Weights of a small transformer language model.
Size: 3 heads of 32 (1 for keys and values), 1.97M parameters.
Architecture: LayerNorm before each block, rotary positions, untied embeddings.
Training: a variant of Muon for these matrices, 3033 steps.
Each number is 128 + 24 x the weight over its row's rms, rounded and kept within 0 to 255. Layers, rows and columns count from 0. Numbers have three digits each. The size before them is the row's rms in percent of the matrix's.

# gate: layer 9 MLP gate, 256x96, rms 0.0723, rows 193-214, columns 0-95
# up: layer 9 MLP up, 256x96, rms 0.0681, rows 193-213, columns 0-95
# down: layer 9 MLP down (transposed), 256x96, rms 0.0696, rows 193-213, columns 0-95
gate193 100:109165140114088095133149130117114094146127172066153126113134166143151115099109130121132123145123130106101151122142110103133111112145159140171154098184139155118105107155103141106124143137132113102167125089168145145135109112133143118097101158128166170110100180113117155146110103146102111166
up193 101:119155131125130079087114102076119130109147111174168129134167134135140137134137113129126146095131133098120165143174142102138133126102114111163155135088132134112122119114140131148118116099135163130104111186120128143073096137133088127145112135111160118092107170113131109186137104149182153139
down193 091:154099143145159090132113124147121167138086159118121107094134145094156128142134193170095102120093123124126158111145126113117111140107106098108133150097107126161137093086110119142114152119148143113141135108183099169145160138108139120137153097127136085085132083087126134118143167135124149117
gate194 107:155104136131121123127085107141119102189161115103128176151123148161146101120106147137102123130137073135113186142098116144176119105102136123141107129140121161133130138112179146080171160086113152112130112164127123149129105137112119115167139095100129131095103134150115126145151166103112140112
up194 105:152099134093145100143106124144093132133123157112145132117106086116100124120117090116133124104115129148129136150148122106106122161114139103113199140112139132134102134126137164117091165079157061172147133145111112129130146122189136140157144085132119079137154131150118112127128142149122180162
down194 106:098085146115156114120165073147129159136136161173090151134123112116096131140153151132137137163083138145129126134147160100175134121106107147117105180154140136110116153124105144087100063124110123119102117149093080127118105120138119139141118148145129145122165111156133088161103146146108112119
gate195 089:101136124137122114126122137144074110171110088122114083149065131175101148151133088152158121097164140106094122131113105118115121159116143117131154092105114128159111131150140095114172126134093131104148096139085101121109143144117114167138107140155136114138106102103172133151119102144105172110
up195 100:140110181140129097111146121125130141116102127135105120153106166180114130121148145156114122095139109119110164122116156110146116128119166164133116120077144118125107158140130102102162081127162145126150076133089083121094111160160097138108116098135121158104104114154082145176123121117146094146
down195 097:140150087110090134134100087120166122141134141106125107119153098126136129118133085113138100137164158127108106102146108175157074125143092175141129121173112155115135147140151141154134123131159111139097156088123130116153107105089138128150169123116159146127104177120127169075147105145129157133
gate196 095:097148116116086120150109127157156147130109086133128150155117133142139100133120150113134089099161074141153097119133105099132129114098130113149104107117110129149126133130161178111136153145194126168160113148138124143133129114142094160096112145133112104138092111075169111137145194133118141098
up196 099:123184135107128106096103084142115126097109111092103167103160138124118148144113121110144118172139133117136161151165095135140129146124111133135125161130135155135095075138131117097094120153164145140145113105189095170138101133089135160091182137118125129140121099148102104121131127101099095129
down196 092:103146137106097116149142176113115116124098175123167102117116112135105127139152115090134150106124168131126160125147119087165150152160101155135142093140108148127168135081118119119097134123132115113138135124074196147128158139126123121127138090158130113161115146112138128099094151143092152185
gate197 104:145193141111141138089115124124128116111126149109140129146140113063117093146110138161122126120174147066147109097147119114130154127168160138139153128152115163107159115091114139116120112105138167117156118104167075120140100117107131121132175138165162121117098095129121097138126132154159155145
up197 106:121157132192130133132151108120148106075100145161161154125103136176152125110129123138086119174112105156137158131148099137148122149086190107098154149146131139139122123164148158164146127146111147120119123106133161130124090114132148129129092118126136106144076125135089113148099175103114139135
down197 107:124161118132117114130137135129086139160130116109132126113143119110065127118138128131174165132139160151085082103125201133110144127132132133150094116084099112109115162155152093161076104103143160089125145101141116134140135104126148112146156106096114103115174150134100140143119139116163151145
gate198 117:131133128099131134137117094126115124124177090110135152136085062110116114119103127134128116076140094113094127141153089124164141109113143168118135153096141122187112111123148148105157134132121148122138118076151116147104171155107091149155104176113163152136106102110118126165139136158110140144
up198 116:127135111126139112124103127103157088142137131127119102150152111161133122102150138124120160136102110109075173178128142110127128090095125099125181140132146127146105106095084154093150133117093121151103148124093117121130121110200167113163103129107138121151156130179116106079119113132149143142
down198 104:153091153155173125077123128111095117174160105156140063116087112133111148131114128122126134156109125117124122081100149137098094106159120129122144131086120166109145143123182153124192113139159137098096094155149116096140136127125131153134121137128170153127134163152129134140122147107138124112
gate199 100:130129148120125144155101129160083092126186141090189109112127063118122096143106128105148140143141126148139132066094148157157133143139126140130129146110112116173143125159102122145111108149136119140146100113107128119119130074144086120170135138118128118092153133140130093162087119156137157120
up199 095:178119127127121139105109151108131133123130092144115080137135146131156128151177147136100104190127097141112134136140110100134139131125131160153145111113132116153120115129158113110096128116128109104157137108127187148108148178109148160133153146159139129143113114083157097104184185131114075141
down199 097:120091196159129109091100120147163130119121173088148103142182129126119093156120155144087075134150149117108140104131083125128137125112134113097128102133115114093128109163120120139155125157159154133139108166138114128079142105122147119144164107151103101099142114099153161112146108147116150128
gate200 099:108104116107140167146136106158182151108132104158140140134137137135098119114147114096172123104113142112139122118148134135114158123163150156072137117121113138124137113138136118086120097129142107121172151123163154126170125096150149111115180148130126161089056119077140149141127095135164102111
up200 091:122094130128163143116086108130165114127152103143093124126105107115053134154133085145173101124123151170123133147179138111106143146104106125103167134141134119121140165160109135094119141129131088096148134165165146151098145128120129138135143137093082128125135124102158140178171139141128150110
down200 096:149144112116113126112125135115115125112093123080136148102140139131202113121102063142130116119148126132154185160121101143177116104151108124105130121155118131159156183123128142101100116139131141123113157117098135110148115150099129178122114109112149137100141116151115069152106175151152115136
gate201 105:130123116143147197137109144143137095160099127126098141148130123109126141146138122144117159099118129118129142114115105140091114151073131124130152130114128172118125143132073109092157096103115092124147128074153134144139097118143133120147134137099148177137127218152109072111128140137120144123
up201 102:172155128110141102127155143103116161124127129103118101095125146111139118149127140140085111136088125128088126130121083119125122112175145160155132185113097118131099084105107124123132107120143128120173129144176159153150121143138149176149126099133145060113141109131151176132139166115104091136
down201 103:132095119163145157145119120143137096162122176122147161116127169116085092121085079159153108133129103098126111150077158165081116154120129124124143129125132098101104100126116126135157098144148175114153158123143104161168096122124127101164159165149133136118135139126092120134142141124121135172
gate202 096:164090128100144159126129106123112160152104152135130156103117129133123138147114118154121116126089155171152134114103135079129076134148124087115136155149127139131084141140083128118106136103166138076129136138167138130132188098145147149152086145156128120151149124104153085091102113113158104095
up202 110:130135089125182096087144136132116116097107119101147119151129135106150108120112077104108120113134083128115126125110116168146134090134107164132150115128119135155156114119126091141157085145105109151120203100172150138156130131097149142152127104084152131139158152108127170148154098148161120132
down202 108:147158162149140149171153122153121099172141157129137106083106101154116114122154171116143149150124136116172134170159139140124099136155140099115151133131121104103110137126144142093092121107123099132120126161090121121125111137171101149136143127121095090111106151120122196083087143142101142087
gate203 106:105143151112162146139126173085154118135170164165113148125167114168148135178111138101133128121133110108148101100121127092177117067146147130112134086159118110084109168108129149082120132137113143145149116144154147104111122076152111100140132118107115155121101150143103123120132113110120120095
up203 106:135132156147171089098143142098133113134143145106096144139141163155116133129146174152140135168092090150127116128177128105151081095156129110151121103105165146107144155094189112095121121117140127140094105122161116148133089105153176102109129110113157177126129125131127118092141117125161134134
down203 107:157163122149110114170119132098131129125128114125091105136095101116086092131106176133114145139098111112118136120145159138094128127094157147108137146132128151136101090133067118088129146171111129143136158124125129084127148099105185153135148151175114101160102101115170151077143127131122134133
gate204 096:146158150144118113093147130103139146123187136087105161136118106130133140116128136146119178088126124160110110104066143161166128117150119112146113126100163102151167098116118125088106144133091145151121137143120141110142094102110152105164161124081141150104102077116113137105107169124131130106
up204 096:085133140131073110136134092126187105114152126126104135124108131129127122148140130124121123086101134125156167143119106145130151128103119160125125110130118114087170102113124147105102167104142089130138133138117139134116128164098157122078184111097121112150127146145133103170124151145177198097
down204 106:134099107125134124126151138095128132144108123118139099084118134167144156151170119128180117128124097129129105114143071141111175146168127129113133106121140152111114143119113107165120108162112182093180154138140105129150123120121166152179123130128137120098150077138168095092126153126143084119
gate205 093:145129142147121105142154130112147151107140168117151119158115119127158129115119159136115094127135154102153113097167131103114132096129119100152126143166141120150141110150113123119100167104110104117122108106094106148107113165116082179129187160108174103111143101115081149114078166103154130170
up205 094:147138092131133120125118099161110121168165115129090163076112113130134117178141136128115102125125123108171149134115122139084185101123117103132127115119093105114116082162168150109151119117134145110107105081135145088132161170124108093147160138138136129132149098156131134146084125175147099114
down205 091:112133130131104135097134135151169114088135127150133085182137141118085111063101115123103154131125140118128137128162124143128101137158110091145133082169141132130128103122115128127120152188148111134095141181142129123134127118131169198136120118147114136123154075128130144080114142136117158146
gate206 096:145131113130147130120148101105130145137149139149140126111129149113141141165181137130103148110140119131135066079111157111116112128138159126078124109153135092136168133148148126148154098112130131134172096115127148141212102134140118156141117114134160071125140130150160136116163142098068126114
up206 091:166106121085165094170135117141106100101119097100094120137114143160109136138141143120135134139080133130110144116142121151129134160103112136110172125126093101129140180088094124098092144108105147148103148107139141091132144129115200146095093123137139150062137113116143136118148117118104156125
down206 097:103144091169167131110097099095123096110155144139140144124170143098114131114129156162110127170174121088137112140137079106141145111151125108185093112147105127125130083121173099162164140157138110103085102088153134124146112136134113148130118141113133135117150123109124141150139176112127142090
gate207 092:142136129076165112095139126177111106129127141114088145144171113098133110129112131111151133160150112107080139139107129112101137086139133125146160127102200150177127107157159106144168145124125127123094104145087099140147132092107138150147114128128116150139146153142136096150116112179087126136
up207 099:114116109133118122184094172094149157124162121158114129202103118114106185108152120114134145129116137173171121161142151126111153133119107113079086163141121120117119124135129163110118139124135122164134121150145154114106117145114100144144162141126115100110105123129128101105155091110163100175
down207 095:111119138159130051109119169106128131146118167106109156132169148103097144161146171113099116143097133110090143106130138121136155150112158119155129089118147173134118084161147100168113082118146121127139139076132139122119138140135098112121150132120128145128142129159085134089178106128140142116
gate208 114:105155084135120092191096171076145117129120138109133128133114103113151130125127090138124118115111125095169156105114130133135124104116137117134106119148143115143087139131193104124117182157113165122171149122146088160111100114136139150117173128092150111109093118141114145109161121161144153132
up208 101:160145116109119171115129157143167161096105097094128162127132114166158127122136134147135124118101114101129107141183155149097108140132123139145130136165111149154065142132115149096136141082100154149104152146127124142097096121117131093163124116162109134103128160068130113099104165116100147102
down208 108:145152132117100127118151176147115113127121169119148117143084160101169120134104097126111147127122149166107147129117190111143158090095117136164134100090088101108136131128102087107097125140160124107119137114175129170157102169137131104168105127122144141127160123073113110144137106109123140144
gate209 098:171125120145107116129127116169126123150097094101117138155161166096148150130118106140167143127150101093153109101154109152172140142098102133145108147166108094115144121130160122129092139138141129114124086178140087114099128145140139143147080164134095146148112105127142164122184094135095100134
up209 105:101092094136076153187154125167120159124077169112141139121122111144134121130121105153111123139116136114092164121152129102163116135099091130115144121166115126156184112110118096090130122148149102148157091119170079138139096134134119135147102114146104116143126172111150113089146134143133147121
down209 096:132116093147090113071102129101152156117153155127108168141173107107124119137166121115169107116114108151128116116108119092120102132134109098089110106114088106155142101114154172139125089146154132111140174130099146103087176101139152109160138108140122109112146150154139129131172151095120107134
gate210 109:124118071150153158143144174144125139153150146152136164125142142138114078147141139172117115112102127159109140123130089159113097115146130103121140108118153133137138132110132126081119101093172131124133184126164113114186128167115095138160129134131158112125140093069120106144118112154164149113
up210 102:108120139086145164127133175110109103136153154143111087170089182083159097148118161118104170106133142156164131111122085096160101158139125130121144118161134153131103116075151109121132128144094132086101143154151145114133134113120102102127119106118122112118127116139129108089102156163152148141
down210 095:098089108135184083113118129102097139133097073131136119129152093094136146130142083113134155129112096112139081103134155100148156136120091123123095126157125160086136134150129137093157119177182116101122120121156134134123102133125147136145131128149117112140130166155154150132182117135159149106
gate211 094:164146187155103084132075145098117144136133119112087132186121090102162119115148160116105147123138153117169119139085112113125117148159129115142114110139148146087114152139131094152111110166110123141143166130126096155099117157098161123143129130111087129093158114122135128172119108108125097136
up211 100:142091146144102138114062127117158142112104140108107161123152135122103113155109172145154144133132149149107182126112135088133171148125121156154112144119161106116101103067131147127150140128131126126105160116158082146107162154150125127094111196091117147112118105145143134116124122134119112086
down211 095:178110117097107149133119110124129085113093146136131160106159104159119105121145114133120113133120139110097136125127088145158121144072131093164109141134134079092122177141100130113183144099150139123150090152137101121123118077155143107179115108145147116133126180105145144096126147121150098118
gate212 100:118081101168135154107135124090113117110115073145078110131125090124139146090136094105106106121114125159125117143120103121146064111160114150170120154143131103125089125159128131096123145106113106112130157123156149150131159131160105138156120124133143147122140176170128085143183147136145112156
up212 098:125059109099121090083101130145092150144148135105129107141144129140152109136149164110128151089125110110161112144150122084119130159119142094110114114137103159142134075129128156152123048115111145129131132156141135143142127152132178125109141127090132119158116110108145179125082138100141121129
down212 101:108121119135138135149122127122125124114159117154135136132132098126110146142117138174093091135129161143102139152127151193114111138111110130198184123154183153127146130138125116095129112083099156117140077128086121077161109112109138106129145162136137090140165079118116117116138116152141136117
gate213 102:118084100170109119125148094134107140173128119154110153174166114121104120117150129101088129122098139086160146131083131111092118092130164157086125123106149135102122138134147140114078107077129115104179127114133128129157137157161157096101147136107144135115153166107135110126134123172147142131
up213 103:120133145129148140127136145113134142106117096061143130150121106096146110115151085117154124132105142154115166124131142148204113058137135155168115101144182134111112098114142113114086110124110183110154118141140110141152144099107149110100117116094128164121146148134137110118117143112170121143
down213 102:118150136123106076136109136155141153112114080139173115102110146116098125101105147074141126093156121151162115118131153099129137147111110137157116110072128096105151136153097135151131116071120125132070127130139123129132099120158127135162126115142161132138100126094115201115166163121125137134
gate214 103:152102162124158157151144137135120129088110151111129093140099125132123084079125096133147114108068087141137125070155135155101115138152137127138132099143144144135123166110126128095131129091138133137173142169092119118078132163110135092106086144126121183099142147128123140120140151140090119123